config.toml
num_hidden_layers = 10
hidden_size = 320
num_attention_heads = 5
num_key_value_heads = 1
head_dim = 64
intermediate_size = 640
vocab_size = 8192
hidden_act = "swiglu"
norm = "rmsnorm"
norm_place = "pre"
norm_eps = 1e-05
positions = "rope"
rope_theta = 10000.0
rope_fraction = 1.0
qk_norm = false
attn_scale = 0.125
bias = "none"
tie_word_embeddings = true
parallel_block = false
extras = ["capped logits"]
init = "trunc"
init_std_qkv = 0.0411
init_std_o = 0.0
init_std_up = 0.0411
init_std_down = 0.0
optimizer = "muon_variant"
learning_rate = 0.00671
lr_mult_o = 3.0
lr_mult_up = 1.49
beta1 = 0.95
lr_head = 0.00673
max_grad_norm = 1.0
warmup_steps = 200
schedule = "wsd"
decay_fraction = 0.598
decay_shape = "linear"
final_lr_fraction = 0.02
batch_tokens = 32768
max_seq_len = 1024
doc_mask = false
train_tokens = 312200000
max_steps = 9528
dataset = "wikipedia_en"
Each number is 128 + 24 x the weight over its row's rms, rounded and kept within 0 to 255. Layers, rows and columns count from 0. The size above them is the row's rms in percent of the matrix's.

# layer 3 MLP up, 640x320, rms 0.202, rows 601-639, columns 200-239
size [107  92 104 104  99  97 100  95  93 104  94 100  97  99  95  97 104 105  95 108 106  99 106  99  99 103 101  96 105 101  96  98 104 100 100 103 101  94 102]
[[148 126 122 108 169 108 137 140 130 139 125 159 121 120 112 126 162 120 157 115 128 139 136 122 116 164 109 113 142 112 127 127 125 155 154 138  86 138 138 125]
 [125 111 142 103 103 130 172 130 129 124 129  71 105 107 124 172 131 184 153  99 167 128 117 122 115 140 181 132  95 139 102 127 111 141 113 114 116 140 144 119]
 [129 131 144 124 141 150 104 133 131  95 118 158 152 130  96 118 151 119 120 127 159 152 145 102 115 185 111 123 121 132 107 133 110 113 168 153 134 151 130 111]
 [123 155 119  88 114 165 108  82 116 131 127 126 163 108 134 141 151 139 107 127 153 154 105 130 150 112 130  70 127 130 159 186 158 110 109 137 136 103 129  93]
 [ 81 181 141 130 129 143 112 117 164 129 139 147 133 114 104  75 146 137 141 120  91 225 168  67 119  78 131 165 114  61 128 138 116 118 108 104 158 186 146 105]
 [154 137  98 121 170 171 142 144 123 105  94 154 159 155 151 102 135 158 151 126 117 152 117 136 125 103  90 151  83 142 146 118 116 123 138 139 108 114 135  68]
 [174  96 112 100 151 160 114 145 145  72 113 117 115 133 138 101 169 152 189 152 156 152 115 113 114 109 150 170 132 123 110 124  91  99 118 134 122 154 187 136]
 [123 178 148 108 101 106 127 132 129 118 166 125 191 155 127 150 151 161 123 123 124 152 152  97 107 109 115 142  97 160 134 132 136 108 128 128 137  93 108 118]
 [168 155 132 105 158 112 162 145 108 124 135 136 173 123 121 116 142 106 141 123 157 115 154 102 116 100 185 145  88 103 105 112 130 117 130 125 154 119 128 134]
 [135 155  99 157 138 152 136 156 145 117 171  84 115 112 153 157 130 158 111 132  99 160 116 104 116  92 167  96 120 156 121 100  75  86 130 116 124 121 148 109]
 [176 138 137 143 137 149 114  76 163 140 162 113 158 135 118 151 137 165 122 119 145 115 106  95 143 166 107 112 164 134 119  96  75 130  96 108 120 101 118 119]
 [119 131 120 188 144 100 163 110 130 138 158  93 178 147 149 118 120 116 155 114 100 116  87 142  98 146 108 145 135 160 168  99 124 165 114 151 129 131 161 112]
 [112 112 110 161 157 128  96 144 147 154 142 111 109  72 125 166 109 141 122 135 123 118 107  95 114 168 105 101 113 134 111 119 119  94 178 104 152 152 144 167]
 [162 127 147 111 111 118 126 155 136 131 161 162 175 151 149 134 124  87 115 152 144 145 133 132 186 164  93 126  93  88 120 130 153 132 146 132 128  88 161 115]
 [159 155 150 115 111 102 146 129  97 131 171 124 157 153  97 142 170 166 141  85 117 132 178 136 141 122  99 134 137 111 141 122 134 140  79 138 108  89 142  78]
 [ 85 127 163 110 162 124 139 165 106  69 102 121 129 157 149 142 118  73 112 126 119 105 102 150 139 133  80 154  94 121 114 115 150 154 146 175 128 182 137 141]
 [150 147 111 129 119  90 106 100 142 115 167 110 144 105 111 127 119 120 110 169 125 121 108 159 138 148 156 133 135 112 148 127 150 148 133 114 171 119 112 126]
 [117 118  86 115 118 113 106 151 131 159 133 144 136 146 102 109 131 131 118 144 143 125 136  96 103 104  73 143 161 122 137 173 183 102 127 102 136 146 126 139]
 [158 125  98 110  82 124 149 140 126 121 141 153 127 125 112 130 138 119 150 107 151 125 151 110 110 115 149 110 124 123  89  66 119 154 158 125 104  94 158 126]
 [125  42 143 133 119 112 147  85 102 114 126 146 178 144 100 165  81  98 133 122 121 147 116 151 140 124 131 129 123 128  95 109  94 110 120 143 121 134 145 133]
 [104 144 123 128 114 114 141 142  87 162 101 162 108 129 162 132 159 123 153 136 114 116 158 160 134 129 146 139 133  95  95 118 130 114 122 132 130 130  85 136]
 [121 131 146  79 154 166 128 103 151  80 166 116 116 133 150 136  94  92 145  84 149 136 138 152 154 104 157 152  83  96  91 105 145  87 151 131 123 148 108 139]
 [134 156 109 170 125 112 102 135 101 126  95 163 141 165 121 117 118  88 124 137  92 129 173 141 158 111  97 114 101 119 112 115 124 107 147 183 138 111 116 107]
 [160 132 139 121 183 145  95 180 148  68  73 104 110 129 150  83 124 142 105 122 101 141 129 121 123  99 145 131 122 130 142 129 101 142 146 182 121 161 122 110]
 [140 126 143 111 126 122 105 170  88  95 148 163 125 139 169 144 175  86  92 156 139  95 177 142 143 156 102 130 176 119 116  91 152 224 150 155 117 152 126 100]
 [155 161 130 159 149 101 129 119 114 110 139 172 156 125  97 147 151 105 120 136 119 112 119  91 154 115 168 179 132 162 143 104 112 138 135  85 125 130 136 133]
 [ 93 117 151 116 141 110 115  89  76 136 151  96 103 146 112 179 127 149 141  96 128 132 140  99 100 128 101 132  99 141 112 162 116 114 138 145 125 101 141  88]
 [138 162 120 129 151  71 124 169 124 118 113 119 120 123 115 129 139 128 136 134 126 141 112 143 135 130 163 116 130 126 108 141 118 163 143 158 146 107 145 134]
 [141 134  99 140 103 119 144 154  92  79 112 137 115 137 148 104 137 134 124 158 119 128 104  84 140 115 108 170 172  90 156 140 127 157 114 151 139  79 116 139]
 [132 162 137 109 114 125 139 133 119 154 138 101 124 126 128 134 154  94 118 116 149 156 109 116 129 163 185 158 178  88  88 148 101 112 133 106  88 129 142 149]
 [134 114 146 137 133 142 106 139 113 172 139 192 106 162 149 105 145 157 110 130 166 111 102 135 140 151 204 116 164  93  99 174 120 123 140 167 105 136 162 137]
 [126 136 119 111 105 123 152 154 153 154 112 150 143 120 129 106 132 115 110  70 116 143 146  99 148 124 117 127 160 132 110  98  94 129 141 122 126 161 140 152]
 [145 161 128 122  40 172 150 133 130 124 109 207 144 123 161 144 148 170 123 138 142  99  72  93 151 112 157  78 108 149 151 107  66  92 113 149 117 154 157  99]
 [113 115 113 195 100 119 176 179 125 158 136 117 149 126 127  98 121 115 150 163 144 115 107  89 167 158 123 108 112 147  92 143 119 154 125 166 132  94 128 111]
 [112 153 108  97 156 128 125 141 126 147 115 147 110 104  96 128 160  99  96  98 100  67 147  88 157 106 176 120 151 126 144 108 103 112  97 103  95 118 102 119]
 [157 141 136  97 142 127 138 135 162  87 113 155 105 132 129 100 139 124 136 116 116 106 118 172 141 120  84 118 117 122 164 125  90 141 156 116  99 133 139 124]
 [131 137  96 129 117 119  71 122 115  90 135 129 139 105 102 114  66 141 127 160 103 150 110 185 153 147 141 185 136 145 137 153 125  95 126  97 135 153 127 158]
 [141 108 118 153 145 173 131 138 140 129  94  90 135 140 100 139 137 172 124 143 135 136 176  96 122 126  89 148 116 152 114 128 121 131 172 143 150 107 114  85]
 [101 149  83 155 137 165  95 106 155 160 163  85 171 116 122 117 140 103 160 118 148 164  81 140 157 113 101 160 140 126 151 105 152 161 131 162 138 129 109 119]]
# layer 3 MLP down (transposed), 640x320, rms 0.0904, rows 601-639, columns 200-239
size [ 70 101 108  98 100 102 100  96  87 105 104 104 104 105 100 101 109 104 100 101 106 103 104 102  98 105  94 100 107 107 104  91 106 101 101  82 110 100  95]
[[121 127 153  68 128 114 154 148  95 138 117 132  88 104 134 114 153 157 118 136 126 127 105 127 103 115 129 135 145 120 110 118 112 106 146 175 143 123 104 131]
 [106 121  93 129 145 105  99 120 115 149 143 101  93 113 129 155 118 121 138  88 143 138 109 141 158 120 152 123 123 128 102 128 164 148 148 136 126  62 137 132]
 [ 97 114 132  88 157 140 124 135 135 150  88 166 163 174 153 147  91 122 169 123 154 130 129  94 126 136 113 128 154 130 139 124 122 150 142 147 157 135 134  96]
 [127 149 121 154 127 136 101  91 154 144 154 134  96 155 151 173 108 126 135 148 117 115 106 103 150 112 160  89 105 118  81 135 119 116 122 163 168 138 172 151]
 [102  69 107 106 161 129 123 194 180 124 115 130 102 137 116  90 118 128 112 175 132 167 105 167 126 169 162 188 138 107 174 128 136 126 148 131 124 106  96  95]
 [121 128 105 137 132 144 114 139  83 109  98 137 112 141 139 146 124 123 163 137 103 108 150 132 125 119 133 107  96 132 170 125 131 183 135 114 139  95 125 121]
 [133 164 116 181 107 135 111 140 184 129  84 167 148 141 182 162 130  90 136 125 120 101  69 133 137 144 131 149 165 127 125  99 105 145 155  88 131 146  99 128]
 [122 134 135 116 148 101  97 147 113 114 116 140  87 157 141 165 170 127 130 186 113  65 116  82 164 159 130 148 150 175 153  88 145  82 127 129 113 128 119 115]
 [112 118 160 147 143 149 107 124 146 102 118  94 140 141 153 160 101 163 158 103 153  86 122 108 128 128 171 160 132  91 130 101 107 112 109 144  78 101 110 107]
 [149 152  96 154 135 146 113 152 146 106 151  96 130 104 145 154 125 149 136 154 113 124 131 170 134  94  67 132 155 131 138 123 132 123 162 117  61 144 130 100]
 [110 101 158 117 143  98  91 105 145 182 147 102 147 153 106 125  89 126 146 172 168 122 118 145 152  93 141  89 142 115 113 130  95 136 112  96 152 135 110  80]
 [131 154 131 128 116 146 115 108 116 166 129 107 149 100 114 125 130 131  86 114 130 111 143 141  83 149 131 126  95 125 162 107 125 124 132 131 117  94 132 136]
 [159  87 118 144  72 190 115 112 132 155 130  82 126 155 147 152 102 112 134 117 118 138 113 115 133 134 141 136 113 168 141 153 132 122 119 136 141 116 132 137]
 [112 135 105 115 122 139 133 173 125 136 105 165 139 134 108 176  89 144 132 113 104 119 116  90 117 144 134 129 122 127 135 148 102 138 135 123 152 158 114 144]
 [175 155 134 140 137 154 135 115 154 116  97 114 122 118  79 118 155 173 131 140 137 113 136 135  97 132 148  90  94 104 154 131 155 158 139  80 124 109 139 120]
 [123  76 149 163 130  95 142 117 134 147 103 143 130 136 107  93 110 111 163 141 112 127 107 136 119 118 151 150 155 103 137 192 113 147 149 117 166 105 120 132]
 [158 109 144 107  96 121 187 117 120 102 119 145 116  89 117 124 118 136 113 109 129  80 163 108 150 123 179 110 126 108 134 114 111 115 166 129 159  91 164 164]
 [125 165 111 122 115 216 106 140 135 111 104 141 158  84 132 115 110 155 113 130 163 117 142 107 152 164 123 117 145 137 113 162 162 132 106 150 105 137 101 112]
 [ 99  90 114 156 119 137 118 118 116 122 168 106 158 107 124 129 143 149 129  89  91 167  98 171 104 119 139 164 105 129 107 139 108 142  91 160 126 144 117 135]
 [128 161 133 120 135  92 105 133 103 134 143 123 129 117  94  79 122 143 140 161 110 121 135 164 110 131 142 147 123 164 110 158 136 119 154 107 172 105 141 162]
 [148 131 143 113 116  77 127 145 144 134 118 142 101 129 115 151 114 102 122  99 106 150 170 125 105 111 149 128 120 144  92 123  82 115 142 172  86 155 125 119]
 [ 98 180 135  99 106 132 138 118 143 133 138 109 151 129 111 107 137 181  95 157 157 132 147 113 120  96  60 146 112 147 138 119 179 151 150 117 151 130 114 135]
 [109 146 151 129 126 117 154 136 166 106 110 119 149 113 169 118 114 137 100  87 113  89 111 188 131  98 143  97 114  80 115 121 129 108 144 167 112 112  99 133]
 [ 99 111 105 111 106 139 139 136  97 100  92  99 148 149 159 117 142 147 111 106 164 126 186 129 122 128 104 170 111 126 148 113 117  94 102 139 178  92 119 121]
 [ 93 120 187  81 132 127 153 159 114 142 130 111 126 150 143 145 126 142 137 114 129 153 145 109  90 154 106 157 115 106 136 125 104  92 157 152 116 154 132 123]
 [ 97 122 130 110 153 105 134 133 139 143 109 140 126 129 125  93 164 118 137  60 133 100 143 127 126 142 184 131  96 132 141  99 123 151 141 158 135 155 146 139]
 [102 174 109 108 145  80 139 113 157 130 136 154 117  95 137 147 100 124 139 118 135 131 136 101 162 100 115 127 119 127  96  88 158 109  99  98 107 137 128 125]
 [149 159 133 138 181 103 119 126 100 109 119 150 128 155 106 141 117 150 172 101  93 175 134 115 148 121 124 106 118 157 154 169 112 126 155 143 131 150 145  80]
 [ 90 131 132  91 161 100 123 158 123 148 105 145 120 176 119 140 150  88 115 138 114 123 134 137 179 152 110 122  89  98 112 160 123 161 147 144  94 157 189 130]
 [152 141 161 158 113 129 137 120 150 129 135 129 135 104  97 141 134 148 133 135 149 132 140 106 140 119 115 111 120 143 113 131 109 115 153 118 120 162 106 154]
 [ 88 128 129 151 105 138 120 108 125 158 125 101 122 118 146  81 105 136 139 142 110 156  89  89 151 147 106 112 137 110 183 137 192 111 133  85 135 129 113 125]
 [116  69  73 122 116 128 153 116  97 124 122  97  70  85 101 141 121 113 156 156 146 151 175 129 154 129  78 142 133 136  88 108  99 108 143 158 133 105 127 133]
 [118  82 150  72 133 140 170 113 115 131  90 105 112 134  98 102  99 126 155 139 107 141 107 108 163 107 148 146 116  99 125 137 164 108 109 138 104 118 124 149]
 [122 148 135 117 134 109 133 123 110 125 121 119 131 134  97  76 135 118 109 216 129 110 121 157 158  82 114 103 122 102 120 164 162 164 119 136 101 177 117  81]
 [145 164 128 113 142 125 123 121 106 171 107 134  75  97  86 120 123 104 136 142  94 106  95 153 150 109 158 124 121 119 145 119 163 111 100 159 109 142 154 103]
 [131 162 157 150  94 105 108 111 137 111 131 119 145 133 172 121  84 102 140 111 134  74 144 136 134  95 152 139 176 125 162 150 150 145 115 133 104 146 162 141]
 [126 135 118 135 176 145 118 138 128 124 160 154 141 150  88 130 147 126  86 159 148 199  89  52 117 128 133 143 132 119 105 159 144 117 129 123 147  61 139 167]
 [118 113 137 148  61 162 156 134 101 166 140  98 110 164 138 169 109 108 121 121 127 119 111 139 106  89 118 102 120 136 154 162 131 153 131 138  99 136  83 106]
 [154 121 151  73 124 129 126 165 132 141 150 168  95 108 118 115  89 131 135 165 126 119 155 138 101  67 126 135 140 116  96 138 129 152 141 136 126 136 159 126]]
# layer 3 MLP gate, 640x320, rms 0.197, rows 602-639, columns 200-239
size [ 97 104 101  93 102 102  98  89 102 102  95  98 100  97  94  99 100  95  98 110 102  99  98 103 100  99 100 106 103  95 101  93 101 100 100 104  94 104]
[[136 148 119 120 148 119 147 161  57  82 137 164 135 128 152 104 118  95 124 135 154 104 121 108 131 107 148 112  90 105 142 135  97 142 117 122 102 114 117 170]
 [113 113 144 124 104 124 131 102 186 132 103 155 111 184 132 132 127 166 139 130 159 111 151 124 136 135 152 141 119 144 100 141 145 139  85 111  93  93  86 148]
 [166 177 131 115 148 124 124 114 116 138 173 158 122 139 151 161 154  81  98 126 135 114 124 145 128 130 145 132  98 148 161 160 145 146 105 129  95 142 109  97]
 [140  97  96 106  94 145 148 144 122 161 102  88 129 125 162  81 110 125 125 146 110 129 147 155 113 100 121 138 160 111 133 117 127 135 122 155 134 138 158 164]
 [165 173 147 139 117  87 158 100 129 147 113 126 135 167 135 171 191 138 113 131 112 108 150 104 164 138 100 128 126 137 125 106  93 166 144 162 132 145 112 152]
 [121 107 103 116  77 155 128 125 142 113 106  95 129 156 170 134 139  90  95 170 125 156 124  78 143 122 133 143 124 106 112 141 101  89 137 132 101 147  90 160]
 [142 105 129 144 124 132 106 116 120  96 159 136 139 157 182 109 192 142 103 128 105 103  88 152 128 124 112 128 132 178 150  96 161  93 143 143 143 125 108 129]
 [126 110 114 130 132 120 100 108 125 137 110 151  87 149 101 128 137 143 100 142 146 126  82 173 147 169 125 127 153 139 177 109  72 170 116 134  91 134 113 144]
 [154 139 140 134  78 117 163 103 119 135 161 140 145 140 138 113 144 140 142  97 129 109 171 112 137 132  87 131 158 113 109 135 181  90  99 132 130  95 103  98]
 [105 116 133 129 136 196 119 139 175 180  78 114 131 139 162 139 166 111  85 143 165 148  95 125 119 113  84 146 155 126  87 122 167 145 138  99 108 118 116 124]
 [134 137 157 134 123 113 103 129 144 163 137 110  99  92 118  89 131 153 127 107 147  97 169 122 121  89 143  99 165  89  77 131 107 134 143  94 136  91  90 116]
 [123 118 122 119 133 122 102 137 109 142  61 117 136 105 122 158 175 189  99 149 124 142 156 123  96 123 124 117  95 161  97 102 151 148 120 145 109  92  93 135]
 [ 84 116 113 159 105 107 151 134 168 158 115 141  97 114 122 138 119 101  98 109 158 115 151 102 102 108 116 128 113  74 130 142 124 103 123 174  95 150 142 151]
 [128 126 102 100 115 133 135 110 125 145 168 116 157 128 128 160 195 118 167  95 164 116  57 151  86  91 159 130  90 140 117 125 124 156 108 121 170  98 136 125]
 [ 97 121 139 143 131 130 115  88 102 105 177 152  84 133  98  95 121 156 138 120 156 102 132 126 144 108  96 147 128  94 124 164 158 152 118 164 144 114  82  99]
 [116 154 163 110 132 149 146 175 104  97 180 125 135 113 161 115 177 127 148 106 164 142 113 150 125 134 119 156 138 153 136 115 113  83 118 140 153 135 123 130]
 [134 153  99 138 119 131  79 120 135 127 108  93 123 152 130 148 157 101 156 163 113 145 123 135 112 125 138 127 112 142 111 112 117 110 131  93 135 167 161 169]
 [109 127 127 115 125 125 132 154 133 122 121 103 138 112 113 183 115 168  79  99 159 159  77 136 144  81 131  87 152 134 123 173 146 124 127 131 160 162 132 154]
 [143 223 141 128 140 161  94 125  92 151 167 102 142 123 127  93 137 137 150 150 133 133 103 116 140 136 147 170 133 140 118 138 121  88 136 129 160 109 122  92]
 [149 160 111  99  96  57  82 168 121 127 128 117 153 140 129 177 144 159  99 106 122 140 117 157 132 134 125 126 148 173 117 134 130 121 132 113 133 107  90  86]
 [141 129 119 124 131 154 118 107  90 134  99 108  90 158  62 121 137 114 136 133  84 140  53 129 184 135 125  80 175 140 116 134 105 148 133 124  87 131  92 142]
 [133 127 132 120 133 125 155  87  80 110 101 109 129 180 116 125 134 133 200  78 116 102 166 152 152 129 127 142 158 175 118 127 129 114 113 157 142 152 142 134]
 [126 119 129 104 153 113 127 170 125 143 150 161 112 116  89  86 143 155 103 100  91 104 126 182 101 172  86  97  97 130 115 129 141 136 112 106 142 132 119 137]
 [124 138 139 123 133 140 124 159 149  86  81 117 160 169 139 121 108 127 135 101 121  95 114 108  68  72 127 112 132 151 138  97 113 122 123 131  80 164 133 122]
 [154  89 173 160 124 138 111 126  92 128 156 150 146 142  95 115 121 106 113 125 136 126 159 110 128 164 142 157 138 179 138 144 164 116 125  69 124 150 156 110]
 [173 122 130 133 107 152 128 150 178 134 115 111 146 144 151 112 114 103 118 148 178 141 141 160 113 140 138 110 127 148 136 140 146 142 126 121 130 163 109 168]
 [147 140 125 191 156 120 120 132 114 109 144 133  93 136 146 102 178 118 115 115 120  94 134  99 169 154 120 142 135 121 145 137 120 117 108 153  89 124 158  80]
 [143 165 168 144 144 118 146 130 127  91 190 123 126 120  85 131 144 123 145 148 133 120 123 105 170 152 107  91 125 118 131 143  98 130 118 180 125 126 101 141]
 [130 143 156 139 170 135 118 101 133 151 130 102 109 120 133 107 130 113 128 155 112 145 170 127 136 133 110 139 171 146 112 140 122 148 157 115 119 121 136 111]
 [134 123  84 139  72 129 128 104 128 105 109 115 110  87 135 128 120 128 137 125 123 122  87  88 129 134 120 117 112 123 135 121 168 132 123 106 172 154 109 116]
 [167 142 147 136 150  93 124 135 113 122 149 110 148 142 119 154 124 127 147  95 152 103 146 103 118  92 148 110 116 119 140 130  83 146 102 118 128 110 156 149]
 [ 95 149 112  73 162 129 169 120 157  91 107  89  86 113 128 160 166 111 145 108 138  68 144 114 172  74 174 138  91  71 132 151 142 125 159 120  97 130 119 129]
 [162 121 153 164 118 132 172 143 115 151 137 135 172 153 182  76 162 103 147 138 164 150 137 114 102 123  96 148 124 138 130 132 118 144 112 146 109 138 159 119]
 [124 132 101 156 142 104 165 174 122 138  98 152 146 125 111 152 118 132 195 167 109  93 123  91 138 148 141 123  83 111 167 141  93 129 116 161 112 110 114  95]
 [ 93 119 147 134 124 127 143 130 130 162 124 116 147 109  92 105 134 159 133  72 169  58 146  77 124 124 110 115 135  90 117 123 171 137 125 165 120 136 140 119]
 [140 123 151 134  90 127 129 111 140 147 121 147 131 147 113  99 166 123 151 112 136 102 129 141  96 130 118 122 153 132 143 152 119  98  87 123 110  93  97 120]
 [128 114 122 151 127 157 139 168 110 187 124  98 114 142  89 178 115 127 168  79  79 130 143 162 114  81  95 126 148 153 167 116 112 139 107 109  81 130 141 160]
 [136 118  68 146  96 167 152 112 123 143  90 133 147 117 103 138 126 147 106 120 160 132  71 100 142  80 117 130 110 174  90 118 175 144 139 112 118 135 119 150]]